python train.py --n_layer=9 --d_model=256 --n_head=4 --n_kv_head=4 --head_dim=64 --d_mlp=1024 --vocab_size=807 --activation="tanh_gelu" --norm="layernorm" --norm_place="pre" --norm_eps=1e-05 --positions="rope" --rope_base=10000.0 --rope_fraction=1.0 --qk_norm=true --attn_scale=0.125 --bias="all" --tie_embeddings=true --parallel_block=true --init="normal" --init_std_qkv=0.0312 --init_std_o=0.00738 --init_std_up=0.0312 --init_std_down=0.00738 --init_out_by_depth=true --optimizer="adam_atan2" --lr=0.00167 --beta1=0.9 --beta2=0.98 --weight_decay=0.24 --lr_head=0.00842 --grad_clip=0.5 --warmup_steps=297 --schedule="wsd" --decay_fraction=0.586 --decay_shape="linear" --final_lr_fraction=0.0 --batch_tokens=65536 --seq_len=384 --doc_mask=true --train_tokens=340000000 --steps=5188 --dataset="wikipedia_en"
Each number is 128 + 32 x the weight over its row's rms, rounded and kept within 0 to 255. Layers, rows and columns count from 0. Numbers have three digits each. The size before them is the row's rms in percent of the matrix's.

# layer 2 MLP up, 1024x256, rms 0.0895, rows 309-363, columns 128-255
098:149179122087158134091142195143129136152177139150082115128127127173075120151160164143155117154171061127119101103115102095123109117174144112145134143121058110104106153101161147102147120140137180133114156103134128123109119063158100113157127129071177156138132118174135126164156112121138105076059148116185089061132119125170141115202115103156192090102191118117086183126129093134129110077163
098:077070191097168114098171115081142105161090177172138117095076139112090134150087175098144109135188142148157104172138095120128128111125150098127127164095109175080083138105153113134086135140147160140120118133116171156128126155128114084163125126141131117135122143183128213134147107099167100141151088088142095156113121066118099165155123106140132111136138072103086093085134130100121130168158
100:105061093126154086132102123086137078160116138152131096142138170118074150125146106097050108159199162106154168136148167088097118161136178143171082104195091135152095119127169079113121144122121096097132160147100144112178107113133119123150156154093145189121097132175147074189081113118144155120135139048142138076149084094131113097131076123115088124160100090132130131140080173099150146086069
107:101122161073183155116075104085144118129119109170114141114177136193116144119135132114145096133190133143160154133119140105118126098120065152135170156112122156121121144175125108178137147182112212114129103107152065165160137109059117084158119131062127123111125149121095103169145108112097131113125186063163083141100168145099084103143126132095162115098065147146109089131154196173147118076132
104:065150041129092160161174125097159099085114134147129112159156124138184153134121099177154134111146157072127121116085126066158137121122125110131196118151090161156145077081154056157130140166117178174120098175116119158233190153104088184180149131026130152152155093116102113151129118106141127133134160167114129099096085131100090164138165089136110163227138099061111083132150170103107134106054
096:150168182130188111146122132162130056112129169167111170089145177170122144108149183121125119111111098148145077123125137149111152165107095137099156120099101177138136123174134114080094159108134154124143141117116179153136151140077137093135136120076166139094132155167111132183151074167176159108108176146146098099112116084159138141154115128118128138170095127106137110194107127156053097172118
097:123153162145124092114105182136142143116148132168110191127112137120126085132104103170148100153117127136129110145151143103074180127096186115080079113135128119136090132163155087135152168139151193080117119153132161226154150136131108093058119146113139110157148136163098112118139076143130157085132096102185118065138150120057130115132092137163179194152098108134075121132133112101076121167142
100:069104099124100140131039137121173113101130175122028086112122123130132131127127158092157087082198160169058083106096149138164147145116135192108111137139137156117089149147098067071127122159119153149094162155139124136094164134131131129130153151138127103083109162220141140175143201193150220148175114075178139121145135131164106164122198084193101154137120168100171167122148112099162114108157
102:082144097125149120121152080074094076141121086107108094106110130129188089176107075107110099134155191148105125155095121162081068191155137141084163124166112215035130153147163088082135163112158117132144102126161132139139138125109145101103122133040118168111148104102107173133103149099104172104186158162114114116104127107124130124165132133176140127148086124089136116118113117159150128146103
106:124140071107111098155136119123166154113104152162119130075107143159099191158026116086108109163122112075174159145152099088112145163103138086178146133131082110099111116145137126151098108185099137125151081167078150158110146119115088076115097121152136181110157178176163144144161116166170056112113097144139145072177103136093117169165129117122101156127169111120112124107092159077078065142109
102:081146058130119109109111131058130189152111147119160135129113119102161075155116049150101087128130129143132118129080108067156105177115171145144177067142072142101135104116118136160120123139121188138129095145177085160155191118058119142158120149077135163112202115124148168165110102097126123092128104156116095135081128134155130091152114135146172152140131113109100130059181096077122102107137
092:112097176099105073127079118110144075155133116165102161111115132161088098140100212126131091104124105159129148174145138123097193106128156132164196112164140165027151158123160117149140125163106137109155081112138153161101133104061131082113103110117107141129153111166139197146129061117128120180129158043194117174090128116089169098140123163124125094094079057140099090127140182111105124129162
095:119120144138117099105139093103144136145057114156107090115125115144143112149139179112098097098140163114167121142120104112162199147147144077153101111114124130153122121142140096155135202138108156127188147130107190128112134098094075131174135103150181144106122094122064152107099135142135132107129070068141107070206055172085156095184160137189104179136107166122101057107099132139141119154157
095:133169121109079102093062077138196180115077164153187107147124133146072130098141130074161113159131096127125079121142108102075126101127151127109151161180109150154072100137115182178072156120090112117112130157152176142145141080082094103116090162147093147102146131129108110189128126126160186192110156085159134083127129084115101097181112125151137162104101118097163176112165137106136094148107
102:095079171102141065122093109065133147177065143103139174139113166154161097130101071163065182139095138115097094127147056098084083165086159111126125166104137126157104114071155096169134148163097149125084136087153157152120171177129141154141121121109119158120136095168075148146168123149133182106110139163139084166138095147086103152186173144130081083174111105121126103083159142123079120038086
099:081092161119109134122109112118148105136115143107132176095123121174032103137073148122148125148083125075060140145129120105100084123162122125157173081171117117083096093156152147190128128131076163161137043117107126151118148122176155087137232122140187150103130133170112161166164076095137165092151102118134118127110093100139153121191099148169140176161140114123128078128111097136112092127194
104:118149111144175113127124122174117148124120156157149160164094165119127137125134112180140123128119080160122099148141124110104126122123068058099109139111148116144074134097091141112071122140089191102188166152118188178187145112128155105124162076126129121121178110122110099150117168082168112116132100175158092144158128126114065150154130138127102083129111179129140105144090138144122132110126
103:149082131120165109154129140065098073101155163128079137092192186125157106191151165125128076128148130111156104143061119091161115147164068142148146061134136121061096154095098093142143130101148125118069142095191080126158159150111159080180120099125175146118144137137146101191100085158110183070096121094152096122086116159091138162094136118157155158117076150133137111142176161134102117145136
100:069126166156086088113098143063120093095144157139109117088196145130127104153147154104103112160114139206161099145136104092027121160064125122096136129062098108125108138096122155154144147160115151099180125111157128167099116136097142114076158146086176162082115114127102124157144141112137117168170051154147063153114042119160128134087104105128144109082111140108117111140156137065159190177126
097:179152145164159152116159117125127105142072155141147220156097140153158107137085131102097113164174133148143125134042097098129125124111112149204110106104112125128069187066127125142145131137109141092165130125168150150194151108109132120136126105122106137190151083142130149147185104099096141077097189093140087093139134133096150129131199183140141155145060143106128133145131164087071167137196
094:157111126096129153134101150078155132141079117162134124138107110132199135166097120143129136115120084171113141192148117167068147054141115099125124070101130114140074152137166131090112131096105173133109102107081151142191114067087125130110088099107124120115155190183102125162164122179092150163126121109184083064150142125108137099105155150161177149105131157061088097094124140095110115117117
099:139096124142173127133101112109157148141139106153156164119130078154083133154116148183088043102080076108129133104138077122106170153106092123166158135174131105131122163139109085130108094130115145183130123132151085183130137098064161175148193126082199133190121192186158156148115081127135172117105173099161104118115064071133093170176109084128140116138152092085177068130119125100101062075161
101:140104127134159090082118145133145100123109131136135191109133117151094149139100142077103090097155165124122156118104137059097096102112118122145134161153082153144079143070067156159120148142080157128147107118123186170157210114172145141142183087080115156120126170107147120125121137179130135090103098182118084099092119120021122141146136113152125075177085182168091123112126198065090126089122
092:154130096086072131098172113141179117096136144138075166152126168119126148127127099119097117080162160151118148195119120069107153142098188129094151121052118124059127096113122090094150121126130153148166121129126121132159155090122092087136126117085128143153120134154109116206135159141136126112169112105130148127068094093084146112158112096110098121122160087153147155169161138113155135098087
095:133065116046117173078065127136177149120102171126122117119091133110156068141087091134105046163157153120084117085158117120090173121092183146127147104133108168164091123186125162117151147153089135139121149106124126215160096132126132143138151145070138112136146142201104158115138115107125118122188161134165085108117111128138135118109152047134146091097101015117129090066127129114098078113188
102:089099118113104117097133101088136172155149153196109124094130098103120103142123098098086136111156099191135075112149150132089121108156144092143145144094111128146090183106061104132125122095132140163141120128118132134156165066090117147124152144104133124138096139159116141147111091119114213066138067130196051161123125125132108123092154171124180074074190117092150091090099117150142088110092
095:209083127120139109191201135092135096176124190131099116115142187134121094089110167112091110176127072198096137094106142114076131126116167087121147116093091135097135164103074064109088196112130153141119147111171168127088187119065138078124167153124158137087150125126158170179153107107111119072140158115152146148110101108135077163136120148169105110098129149155144168069105151075095161111128
101:110141093121125097127147104136136176173151157180099078133079101095108097157109146156146161149104149142167175108126125119098160132142129103167139105189090085131146102168153073171096125158163125124112137100148128128124127106104111125104169135125126142098149155112091124120135140139169072159084139079137040079150129097105105092154169180139097173118110139131144136153068107081150126089104
099:169141090134104065127123136080184052073083179113150120135181076171102152162156148139065140106087106116101159203100078124145164141134155125152112090100148135121145187141112153066124208122178127130141140094128124159134153165132010074116178100101119177050144146095116185154151107175111112129134116137140161087104110188103146116178121181116106124128152095135153082131129107136106218118128
105:163068115104127087111112139141121136116128177116136172137137189115104130118082119199134088157074143091170086110149107121102183158087104099161176098161124155131125089131186070131126197150059155164167176140112138114127106177114075123143205101103181121134072124142067082119106078129186141111100120093171129106125070176054058109194201094135113133112112119145186097096140152140145130137137
097:185074127126099079077093118147155160192081163183082097172103181130151104104112095125145106125178112171158166130142076108153188165143154128140101171110118141164095147096115079098089139132092107092111186135116155205178144142160064133126130144103147080179135103174118157133169118129148122141133123045165098150178106090111085080090159111129135180095161134110119156084099121120129108117162
095:096037163113114160136137134156104091069117125106084143099217139112121073162134139149156115150099148134091096105114124175105110150067083129149195141188147114134141201128105115094109132183082122162138043100131141123071149170159096155148196113123164136113162070151119151122135099128171126140118081102109171097135080140057097138171108155135061125121187092103167118115107122125149104164149
097:137101131088164105102121060096159115109154148170104108091138125100114100216098134081144094127127143130165100164122065140109118178091153160153139157123157118079135083142159149120161107125143120117137122185087185102089147143165150123116098116100163177111108123119190159127120161119166110161154128155138149116131107066119104181197097066116122114171101144206136115117091103157095106107050
101:181154076095125152095092141044158148052130177134117076114119131165109126154125119135154067152090091160131121107137147107150133078164095048144222058143119156144126102147137111071197082103103137135107135115198204134098078089123140149154136139075150168114136155117113121116089103081125142113120104161097087095142090155125116116132142118205131154105105128139117120170120158168112179138123
096:099117122073089135133167130113093145082166138208058115100125117090115133131126135067085089192133164114064139137101144130099162123123124106163103178140087156127087170174151130163088184134149142166130107118095132147182115093063107085139153156112156148078140118110077143175106131087113144091142102060122138132167098120117151116114107061177116121120118117133115182154108134095197127166109
092:098099150137183150130115129095090139067100172147141086068140113106055142144104104174113134148130104118095125188102118139153109181113089122195149099146162117109111114159164036077123106131136084141158160129104111122182139144200083141201161098157090203124192107174139167137106083130131123187106179070191185120136126093138151112151178116169106134122173126079107157141079097152138123125152
094:141160142116147074112124173108151091121099183160124121145117107125122099187122141127132116110085155141096156178126072097118148067053160157145164145129106119070127126152165104124056100105126166103107117133119145188110143108137114108150118126128152136122165177123141093133069112133144107129149135114115056116105140153126174128143145145162171169156116106061131053108171135099153056095134
107:138125112136099123118110161137166086117113165138123127065155120134104104152078172146127089158116051182162135109086130128124134124151029138147073196114129130142132152168112150123091099127104154113114150146118178240126111145112135112176141071096156180105146108169114131171115160188156164212150124165155156169130095137111123178135096122166082123104164171106125137137143145116124115132107
105:131149148136145122059122126151168169097162145118098146166164169152090156159132060152147126112130122136112152109150083100159132091076166085120122112168154125139080055141112119102093128065137140113137092141126099115116206131090128085171124120108093108144128110158125163142133117141178138098105174095184137081055059168169087114132104169161145159212150136137120162131131154143179109147127
098:123160168087164164111086115175122139111099148141147177109088121089129112135075143144124142065130169073110083107111129149136112147149091120162091174192116160134139093137194088177122165123190140122091146095124139173160137099172087118129148089071113182105127132115099122119058128112117135154132131099106057122095119143098126106111174124083043102171133132093152154174119130104124104141170
101:164134155129137131133155124140079106077137169115062157144159184187050159148162120157100086126120113200125067160083077113147118136115093128113177130125119125126114080087086137099152087127118125113229177170161179162229150077122140168124140118148108124137170139103104119141184123110076086180195144134157134157146116122135120231116112145117098130159096120118171108095146157158067043157162
103:116137192115054049106139149105109076143135193128115129105148107127111140130162189193144118131125097119085075153122135095113156105127130174130151120113127122136094238108077140143106119178122123128166149183120161136167174126112102103139172129141114141098135145105127132186062132138122158146107178077209120116165122135093104142114119127136128092126135136098100134030149127105108131108115
098:156143153104095102152070096111118138135131136167117109139141208093124131141115163145108155079183099188107072146158067104124138148124169119127176147115098150107133145114114151068099160118148130136085146075106082116113161081120131146181140144128118134102140137162117058189138106146109126092127187077144086116087087134123059139162133148144152089196087135125147157079139116170177105147132
100:114082092079163124112099151114159132051094128104107161117137132102147160113097103086113061115137142121104088093148118146103131116074158118143142121111152133111099152111138153108099160127166178149143107145149139146086125129111041113140139091046230098142154099101108138104122123149178104194171137124124122101111156196177118090150151066140117071127159122158126091119114127152187108090103
100:128112123102165091119175146117090102126124160154143086122142111136094144151170119106121138105143149114135091136090113152141108119169056043170147143126038121118106129173108093107175158063078137161141133101086113213206135146108113164169128076135130150121148176151158077105099130122118199152093095124119077116107143041141086124189125145120102135151083136112184108156154139134129147123125
093:093132143121170139074068139104168132121124169126113110065163108120167142130091125103137075168159063195107128204057112137139093135165101138086126089132095143131098184143081148119142112136083103111104146076168169111175153103110141166141159096073140136132166159127094097117164131089093053079123100080102107149133095171122049190187130148148107128119095090164180091181146131177166085128091
101:110114099099182156178084089081191130167162151189104139109087138120131126172148201105143130065151143189102115106144142083122113117149135093152194084108100083070095131122099100133130080118135145093141109158177210151148154087138138126097115104145196107098094128153108116216129075112122122149155167145113139139116114159140121154142114113176162093118154100098175109123096177100123114129152
102:157161127117112125148108177115151150112110167178019151106122126185099119129107133115110126115131123125152157099084096072090095095138100105195136155151138176118127186110132123129122064114194125128116078152174118221154115123152103099114121109070126143098160207129150148186168123097139108127156172173113080130143104146143124110111062140128170118167088081082085071163063105192087082142130
103:136119065106139143131180159075180095080126119145122158117140114120139136125070134113097125124121150126165175142149123058116098082143126115119152143150143106104114160172170091068133172071078116162158084097118164137132125034076085130118153103121078158135138136157154148157138133107135093112123122163106091120154114126114071157147135147115123139125125116079130182111129127166144134100167
098:162156086117092107092123164107112116145111140180072090084118191062116114175085134096100135116056149151170082175096176099095126116154108123113212129136104164112094143092120111121142138085090155111111164118159180121143116096050075140156099142139150167093150136129153143187107147135099110172128147073156130158139094132108132161156059115129087136157073178152157089148146191073128117136067
101:142118138115115135143178173120159171201163166163053127119142136102104134145099141196103173154105144149162136111065146141083106151145106102185104107161122091130126107167105078070146165087128152100160184158159105162131096216130114190159140080126115182099133200087147138185067151138184132129112126063155082146197107151125073163140116147130132132112125117120132084118158096134125163097108
095:202105127077133179125197071118070099127111107147124121052085198095153111153067144126164163136105116195151056098116134076117054159156152134132163076078121100078117151129124070089099187153116153166100092098167159127126067125137118165157092125140122143190148148078124121164146122148140171098091162140148106170187128161116080099158133105152138100096126122146117105138138139086133084148137
089:099104153147118103092099172088122120092128148132121089128173079145137090135136148139125125153120133091092134118148151104035171114100100164100135155103145115112115094160145133145141113135092139000147119164155159171130144169157102137106206151137210133077131089113128078110092129226100097118102146137133133136115077112101070129132214072154102169186106152105072017099117156188115147091122
099:153152069102185097060112153053124113161132162126173179089092104151104119143105071114127044172166105132107143179072152111160123119143067167118148113104081112062073075105107104148145138181106140129165163129120136131123139184120121076099124093119138136069118187124127113125164156125085121134117108060094144142121166129131104110136141054159124160167081120089114059168156147086119098099099
100:152116100124109134095211137122127119098085160103140120112104148116106080129066068141145116142154145119127114113044170060142089148124176105168184133153083077082111071065115107098143159110090184079109127149176159110135196142067148100161152139109184153145117103101107126124151121173124150109132164089139158199110102094176129109150154145131119162184110088158144118098132133073080107125160
# layer 2 MLP down (transposed), 1024x256, rms 0.0894, rows 309-362, columns 128-255
098:157139121108162109182094138169185145111117129135118077100139131180093153109178148134206179086128099088165083069116080135133148164115149176062162111072158158106104081100145113104180194058142145105182138105152158134066172110161137139150117151138107109136128131171117118118188122110178142161128146107173142083103129126124152128140163160149097116110168078152147110099087147083163089108059
097:131134129087100111087122095088086146149091091130165100100153098142129140130180153149088131152145113157123175110076115131138027157143133146140085201140092134121090121118173111133131181091106117109110092161095118133146153102093141105090123137129093114161118138086150119078161147114050146179153107145156119103181126117119146137162114151108134138171102106090112067084086161115109108101147
101:131053107187150091127135117134126109108136147141141072102073101125140142164119105177104137083151185062126103126116117150125129116131131154158165151098116166165161096179158070207134094104102143136108166140142163153146133141104205117079134150121168122099093147075171154170171154135055148121128140095153102105177100089132150083132136138122163104137114122126142155077125141135147088110155
111:080132145115069114173117133153096098115091183106146130150162159195105144166089135091122124170146067069137156157123084134109168166141155121068144164139105134134137113124158119129188091153083190130125186100159080103125140108136191101160169172122093117193147180135126087128122074163137130099124150142105108137098068101149138106106102100169068099100143066173144109138142156119103117110131
103:105095149103084181109096050161111130167128153052102191114165092122095150157120123186132152166109141105091152124119126141095081178144105172155177156130109081087174139093163157086137125099096144122130111118114098165216114100126203129120089138119124131142167174122130119093137165157118110124136117151131169157090154137106064208127177165114109121134139093058146157078135141137161124100150
096:168114101074153187084100105136178184102072124134165123125159153045113136138084134131182135118117117131105121087125123099084057121149113168169115163137136128092136135147199154094140166183125081129113098130156093136091109097043162086142196136053154161163118133124167130161110081128117113055095088133088119107125098138128149116203054149090158108082172133098140179113078149189111102131159
093:084116116105166086103112209098129148125157109133160064154203120134115116097146125141154184136136136087120135134143100143083170173105102094135158141123088141132102076082131133132158099065150124197090073155119132154116092123113141185115106110149162093066161072115138174080126102157148152164169077124127170110143113192121148076059092132166079138112107104176128111168113072123146176101114
101:128146092113155177132116095129113214151127122130108133077167112129163136131107104131136074133118146136102157111123157118126080161100159127113117144111200112093079165126088157121105159148104121087141120158066054129167155146091152132114156133097151178095187147173142136158121057135100124121141142129121160141132110205130155105115112122194165099122175122149098098129149123128117137136092
108:170143128114148080094101144123061143230064179173094146108155116127147121146105098179164085120116156100185146177190148081171063137149170139127078128161104121122122152113103127164137162134079030142113136074152069134128109107164135165083160128092212088120131135156155095166118075110133130125159176143038146184099129164149117140141083128103119113169109105134107141175094082110125065137073
104:170138088127096103171091107096142148088105101189136110104104148109096125097164172098135142060149062118128118078126117095182151168100165175154164130164087190105099066102104108159144115137176143123162124173185122136108138119163159123174107098121143110115104129139131129119180142157140112154058184166099109116138156110126109171103099073132104101113077087175161170170136148167116141125138
104:079072117136109127140161128163165199162171107170150132044135174168067108061181111167166143126137171151175125105139139106087089117133134142113115113114124064159086065068178122064075155152164051110118104126142145120113107156131071131120134127099136127120073096186137113146159119132087089093191104110168166131188130176124179143161146120110147140170134077177111139128114153122133167103116
088:106133103124079111124081111110131148181105084170099089135156105115104165116084206149156164089206143129060116132169098125169095119108114183088107132151114139173149149149130164117132149108101108184084191176074154095113129063161107149133145140127126070161117103199128181132117122154105126095186079113102148076104150133101164087143149142109116205111132146178101168134115134129063172174119
092:132091143167130126114113134133137130126145139138050115101126110131143187141171118163125107081149123082164087155161133110094114091107084163132150116091167130149104097116166153154121077149212125113119122122090120107136103090136198117131096147167114106180081144100178178157153129149099126170089135143101068095135138099119072177164167168139075162134151138126098137162148122140217192105103
096:098117079104150159163170046087183153186089077192150169133127114079129134111118152152107140115140168151190084107146132180131051131132194133111122129099110124070123132097091141143092165135089088202124077071119123179157115085091131114139194106088179147104120117110127123165153111108101106135071099136097052164139139126184170109046127174129111164100108152090171169157132117133096098081167
100:105115133127143102151128133204089126116157129154112144173075073142147124125209085094162126136164191125091071162064113090151127124074117144150163106100092155153169102068101184190173122132125198117110162120118092108127133121142132111147147125135103056165136164166101122188053084085152136126146161124069123116158142145096137095131085155172137174149117106122124126094089191155149110074124
097:140159120138139145139123119139125057118188145125125109151130152099081169125092116192102119143094189128118169137117123120190150200141067173124143173086078135113152183087151191125137136094164128134095089158120174158139122133096124164061126140089182134165099135133113113055119146085128141148121090124181125156083136171103164129104140105183183087109106140110151102102165122113112090104111
106:130154141141132119121104143077091078138138060121164142113123116119131176119065098161130165117111136119061100163139065133164140087094131123168149228118150102119153127169145137116166170074106169121157145125039129147129106147138173080111147160169105109144116168172122116161118149114123151088084135128077055148145139121097123149175111113113126138150105094106070141108143121119192126152207
114:135122120110103082116064142134110167157136096121132090059180097162125055151114150120152117116161139150118102096185104078130137105133118187128173167164084100131147199102120159105125079104122183090125111167148136147152068163070157172086100172101149081155190114153113143171097093181123149149094155135141117165108144161197144157090106126160150129158107122122218116144130167075086106100100
104:076144091125074134134121136169126075090145152125175066106121154123121143140140135057098046113189079118129144138145198105130152128135158160131175091090112105116063187120109117097196108152142169130157150135159159133108132117117190154074138227135103149117061125158098127111102101093113125114142110134092130127072097092178155107078124131145124096125118192117120093143075117109084132098141
092:078081126099087131149126132177156067125136147119158112090130172154097105142202192166159017091134123102084177145155127117166103147175102115116118131184135120050119151157155162142140168103095146111111129089088100083134138107107075137122105149113087116129118109136157134124153091155170079133149098134095131142082174126103178065136086128173108099119179164074135107179162090152132077097216
092:121183146103098133110117148136139108097173148172113125088144132133113120122133136169151111121188140075077138086155115135122108069110052189158156095106114134125147142159124134162178109159147118188054121158115123114146170122143152159129103107083166070115076126135103191124129178121159121139161100089137115160138114128147126132081131142093116160121130115110133129166153130121111103172143
096:163083064188114103120094145135130086155198135074115185074155083118126160098220059114133144130194124160143083105063092156167187134107151127152179110122115169138124142136122113131140158122119180115149087162116165086075117158109120147129176066169115107110168128101133123107073149212158119158143089096117106200122106146131091126121148114102089137105124124151134123134121131117183071149134
099:144119175159103138068162184141127092145077160112131211139140091124148145185120151102127159125176097144124126152111078122116105111172145092136104134106102142173174093173163134120135101081102176137108151126135138094150222167134066114166118130144098128145084127192174094096168185139108160183166144118083102188110115130128161143131076160104094104076121129059122066196136091110124121110078
087:095101112120098131133123150098112078112154151166159134106140115125116091097150144110121122175160084130126097094119125150130139138143143049119150120147109151167109145110127106112193114064123141111136126126199138066109190191124163128145193148130154106095092154125129173136086135127179126140165125106172148170082145181053082113153119086099084083136141124127160146159102145109142187158060
091:108167110115074147086082087155080132129159159138107111102119155155187103143112135184114105150147125058111083144113139123095121098123149121113172144109177109168151165122170098139204194116193133155099149121162119100178085175145132147152070138138181120113108134164147137098096139075125161143126127141106163156177131077129115123094082159074118102125072108141140108121133162096099143161181
093:140146135137143153083138115153110146118127090115138093105087105089121220141127097151110087135116138161120105118096113128104197162108093083149047127124136126130165098168126156130150120107155121135136094107134142155149120074129125167119110125161120156062113153194121103055207150123163153186157104206116110149123105138120205131102171174117154075146157174142177121106115109128099103123128
088:156133150128144089082092112188079168121147147070129124170136130084105105177106101136073111091161157095141147092096132025103107130127092156164076146136161095129133115189172166137175111099066106145186133133077175181146125133110175163141134099114118158118099113129119095149136120145109079153135139210091109145129089150194147147109124080097110083076115092140144081153128147154106066150174
104:111123184064109140138088146128167123136094131135127163115118083169126049131132158159146144148099108140183129081107133130117127113102124146192128100187129159084116207134123161122148069119130128109164103061089075117159087110119083092080108100082098141123132119101134076072093112081135124150109120123095146178095121136139106117133164167096200107100157134085129098113112094174110152053177
096:055138162130126113081187133161026085096121087179076097145133151162169128162153185103148113079113141121115103105137162069103161161135154107122153130060130156133197127178128112154136145149053124115145131140114164116137144104154205144158125147164087103105121161124196144191151196145121129131110128091071133186141133098140150141062175096182113093108124155102122221110152149149103162115104
109:143009183172153073144117139090093135119069137140092077135065115118135117159191121134123102168134173121217230181147124140092098133110115138121070132087169093106131166140097136102109116146160150120185145143158100112131112128095091117141157107097054151087091140132115134121107099102133096138109139178129049104107097174101118128121160164147140112161151119136067199140143111155082115083131
095:147104110191157069115104119139093121132158120143152041125173102107105138161093102139116091138177141175137113102077097098102107163141130168110134097122131127142071070122088126168142109112087160136115146167079124150124108155096131134141145139067145123113112101109106137133113080091162156149146082141120156093156116131166150077111127146112127181153054076131133157116061185158144151115154
097:131071131085150095123116091128122112155136126203128148161137135123114133155140145103137159175098114148152132118115146160104172125188140129125110118085152119128108117058057102163107169105120125150147110117121139092150093119131096169122109168063138151098116158176149175159192161121152127184159119107111106097179163174132130136157169130165128098169188135167178122117093140163116086122060
099:082175140121114088087102171117090148130122088090174191127115150119194149158169097108089100115099119121127149125139191147142130151057152127103146105146056176121119137106109116057148135068139141102078103150132143131101134121148125133135102114069167081145111135159100108153130138126154153077181112139121168152127120111127156113157104146137179074084104060129191108085150095195126112120105
104:094120128129118123184125132156134144129049080175091114189155126144079153119098126154109117098136154143144165157108165101117098088147138117064043150067106124148121149097132121165084127058111047170177097098083103123137147146121117147150144169085153120138167147102170122147033132121157174136132073225097117115105121137135173130161117147060139173140141123132098133119114076090133099151128
095:106114114168175123158104135146078091176137047168129070050107083120143178176110095178113142147100135117126120104155115117172110152202158152085177142150164103097182130130081149112106081100134126149132097142137151152049135164123114112122114152105136141117134138091154123183146120151111132135150143139160172121127132138204122129103135116136125089146080074107094136089142160053166130111103
088:126118133111139092138160087100133135180136143101190085142178080106081178128106132180141086181119147042148049175120124085120098175079111058166095098163136116108135143097160146105171138124093120150173163118117175091161130154120140122144109106148112113149103093140168183081141117133187087141123129101112166087117166136168133168094149180108141097064138140087138116119106079198085131133145
090:172123119136143101170106149145155127115132130146097110184101107144127090121123086101137077161179119134174128126115178135177133144168102085090122126115166100123163138084155065149141128182117122174116143148178128132166146128167165123117105130134089107155119150126190164141124103103084173124119082135119204173158099045128107130115124140127176152119138069162078081109169155100117132152140
107:121112110140109110094135147087124082120131042162145119159142126144107094155121122155126135147091125110150120041156183140108135117131163148112110151113165119145109121102183118130154145121090084099172021094060123063096175144175142151122154143126109143134061117117157170151154109182167109156163175183117080112109145151134161152139118153099160093149196098142104174123077168154190111148127
107:134145180134134114106183177218135133090106133128128073131060138117082151120111144094163087155116135158107136109043138104151149129105116156066105121119158136106090131073143134105161122159118117161117154149123121127071141179100109159086189161088181091160164112120149129131054082086140132141097090167155142068100163118112186126109087150106147169104108153113099065141134082104116048116163
102:086153135116115122086158153111160122101159099090116137131091181131126149089136028057145108186136147156130110114134129134158116127117113126096116155109101078122133146183104187140101136197170188139092128115115146073142131123131098124087126167067090076123119124131118128155139105121107137113116111110089130131107123049145128099099084151113142151172163184137027102160111113113162123107132
105:136131128139093097090116131102104088155140124037148201121160108063111142091132130185126156133130099101112152105115102159162126151142113130175146113198119181114166159138172145118147081164094161144129133175111184087151148083094156070149117108145158113146057111129088125107100167143218146098150092076142120163174137099124103158204094060123123077104117097072211076118138062084124186127113
104:100129139184132107135170135092072148174108083146162167079115105046134106116181134138051129157129089113122072133166090073116056128118173116095110152116081158106158152177108105125143165152152173127116159111141065124140187134116124124162154121119098109105174154136138147100114131122120172133209115155080195178096120078124108148152126111127148108054107168129141162161108111113171195146129
094:188146097125159117127169154134136141150106088102096114134133146125066136167153084103153063140103114097161151102082146150128123134112142080098145097128140138121057128121118097153127157148113103112128104145108120116067131153185134176104116173159146110112146131169163117105107107100156076126144084185214169069169179087187176176086135152049067119091072159137127113156082112141108173034075
100:131121115183102199144158126189162142112114182119150074168116138051120112131156114101190162067125117145089100155146175129094152183130115120132151099139141117100156144142102113097132177140150148098173153108137092152105128126186140104102139125150040111083149053126103165050089129189101157166146098076147111129140132088129120119121167113148139132098133146084164093136110117060140103142151
098:108140080113097198173066103197119111126180132104104160057158086118095096176124137121136153117130079122117220134161144174127151130127113130120122120135191060142183121156088172142148101115106116096095163135158152118129160153095162118147166168115100136088081129126126100096103124128091112150085098099186115098163137190155087136106197111105148098115079111092108078130148108177059176140133
097:097090084124166100142080155179156190133119121112176154166137160113109201136161142198125154139140176145151109123123150131127133114162087144139098129117083096091097137120167057124194142017125142145131213141124124085086116253150100107118115129151141126131086096061137131143157094117190192149111132144125100133148194137144169186144147102148124109091130190207132134084160088110046134121084
106:105086083141114152109174133112156122116076120118126057075114163177094148138100087119136127107166149158197164128165116093135136150188140109092108177065094090174129073134104121100075109143081151158085117119152133140138067107110150140112145161112165145134086193137175126115119107111116159124117158171157136120121185120140103103181175181091089120126069199127163141097159085220106055072172
099:111108126074098179118091151177161083138153113137135136069105142102054122125182147124150213152132179135144122111180155102131161139113078128123104073130144110088208139101089199107134171186085184071110185134136142103157203226103141139117124176121112137165129116126097143124100122132127105095165120127109096090134184127127147119153109134131086147123120120103140169154111146119109101133128
101:031127166146106112084156120172077111163164108133135145147174138124092103079128096109171134134147082152155150132086129054135105165183123102154133165111138110170136132105090154147149142112145236119136122154067104168160088178097176126131199128135125159132099123097144090114142102178165168143138079143150116091110099125143144110123173169117180129103138123096125164132075137084168083172136
093:153149149130101102108123075158119065168103071156095154126158135176128190133104132188136149152118127114155130100130120164149084103135140170136163060129123152135108146142173154106156149099156199174097131072144080120073124134096140104151112163134134130145083186150120083153091125123154158195083143137148123101105109098120068080113182149130116112147165119116215124103120140202087114167203
104:173154159138072115131103111146106069110145158085133107156142169153149145108053113119113091092138119088087131111224111137166174147178094117113161095168149132097099143175103071135199095145154138138099158138087156110139163052151142122120112200100139113155095149143101089147104130202132131099190098159132175125098127094135085116100158091157135141105069136130179142125166080087165091143170
095:137174134138130117154121126190140092207105096150112152093146088048077135156181141127130141086189164143148109154083082107134170104140116096130139059094111109060085095129093062199149160112105169177090087166130052137092135153129090111142174112138086128105085177119165124138119030116104132099164087059157115093141171200110161114148109077095096103144130117118108168185142105161175143113160
085:090140172192092156146161149123151115128076075170171154128096138155127125058163138129130097093134148165137129175149106111148138127128126121153165121142111148115133102113155074059147064128118165141113121121159139094133133104123079121135105105160180165173110153165095156098157084103154115130141135088166155162127130107160150121069063114128149169063185119141127165171086059111137122134110
096:218158102139190182129102166099130157216138061109152089080145122049185127036117153159102174150122100165145060103166103161127087138067067109133133129147142115119131100186130137169137115102102076150124105105094153085136119140168111122109166144127191157122105084120124131150095139093156101103113136076089095156215160159048114191105133122087111135139140181112106174146152119109105147088153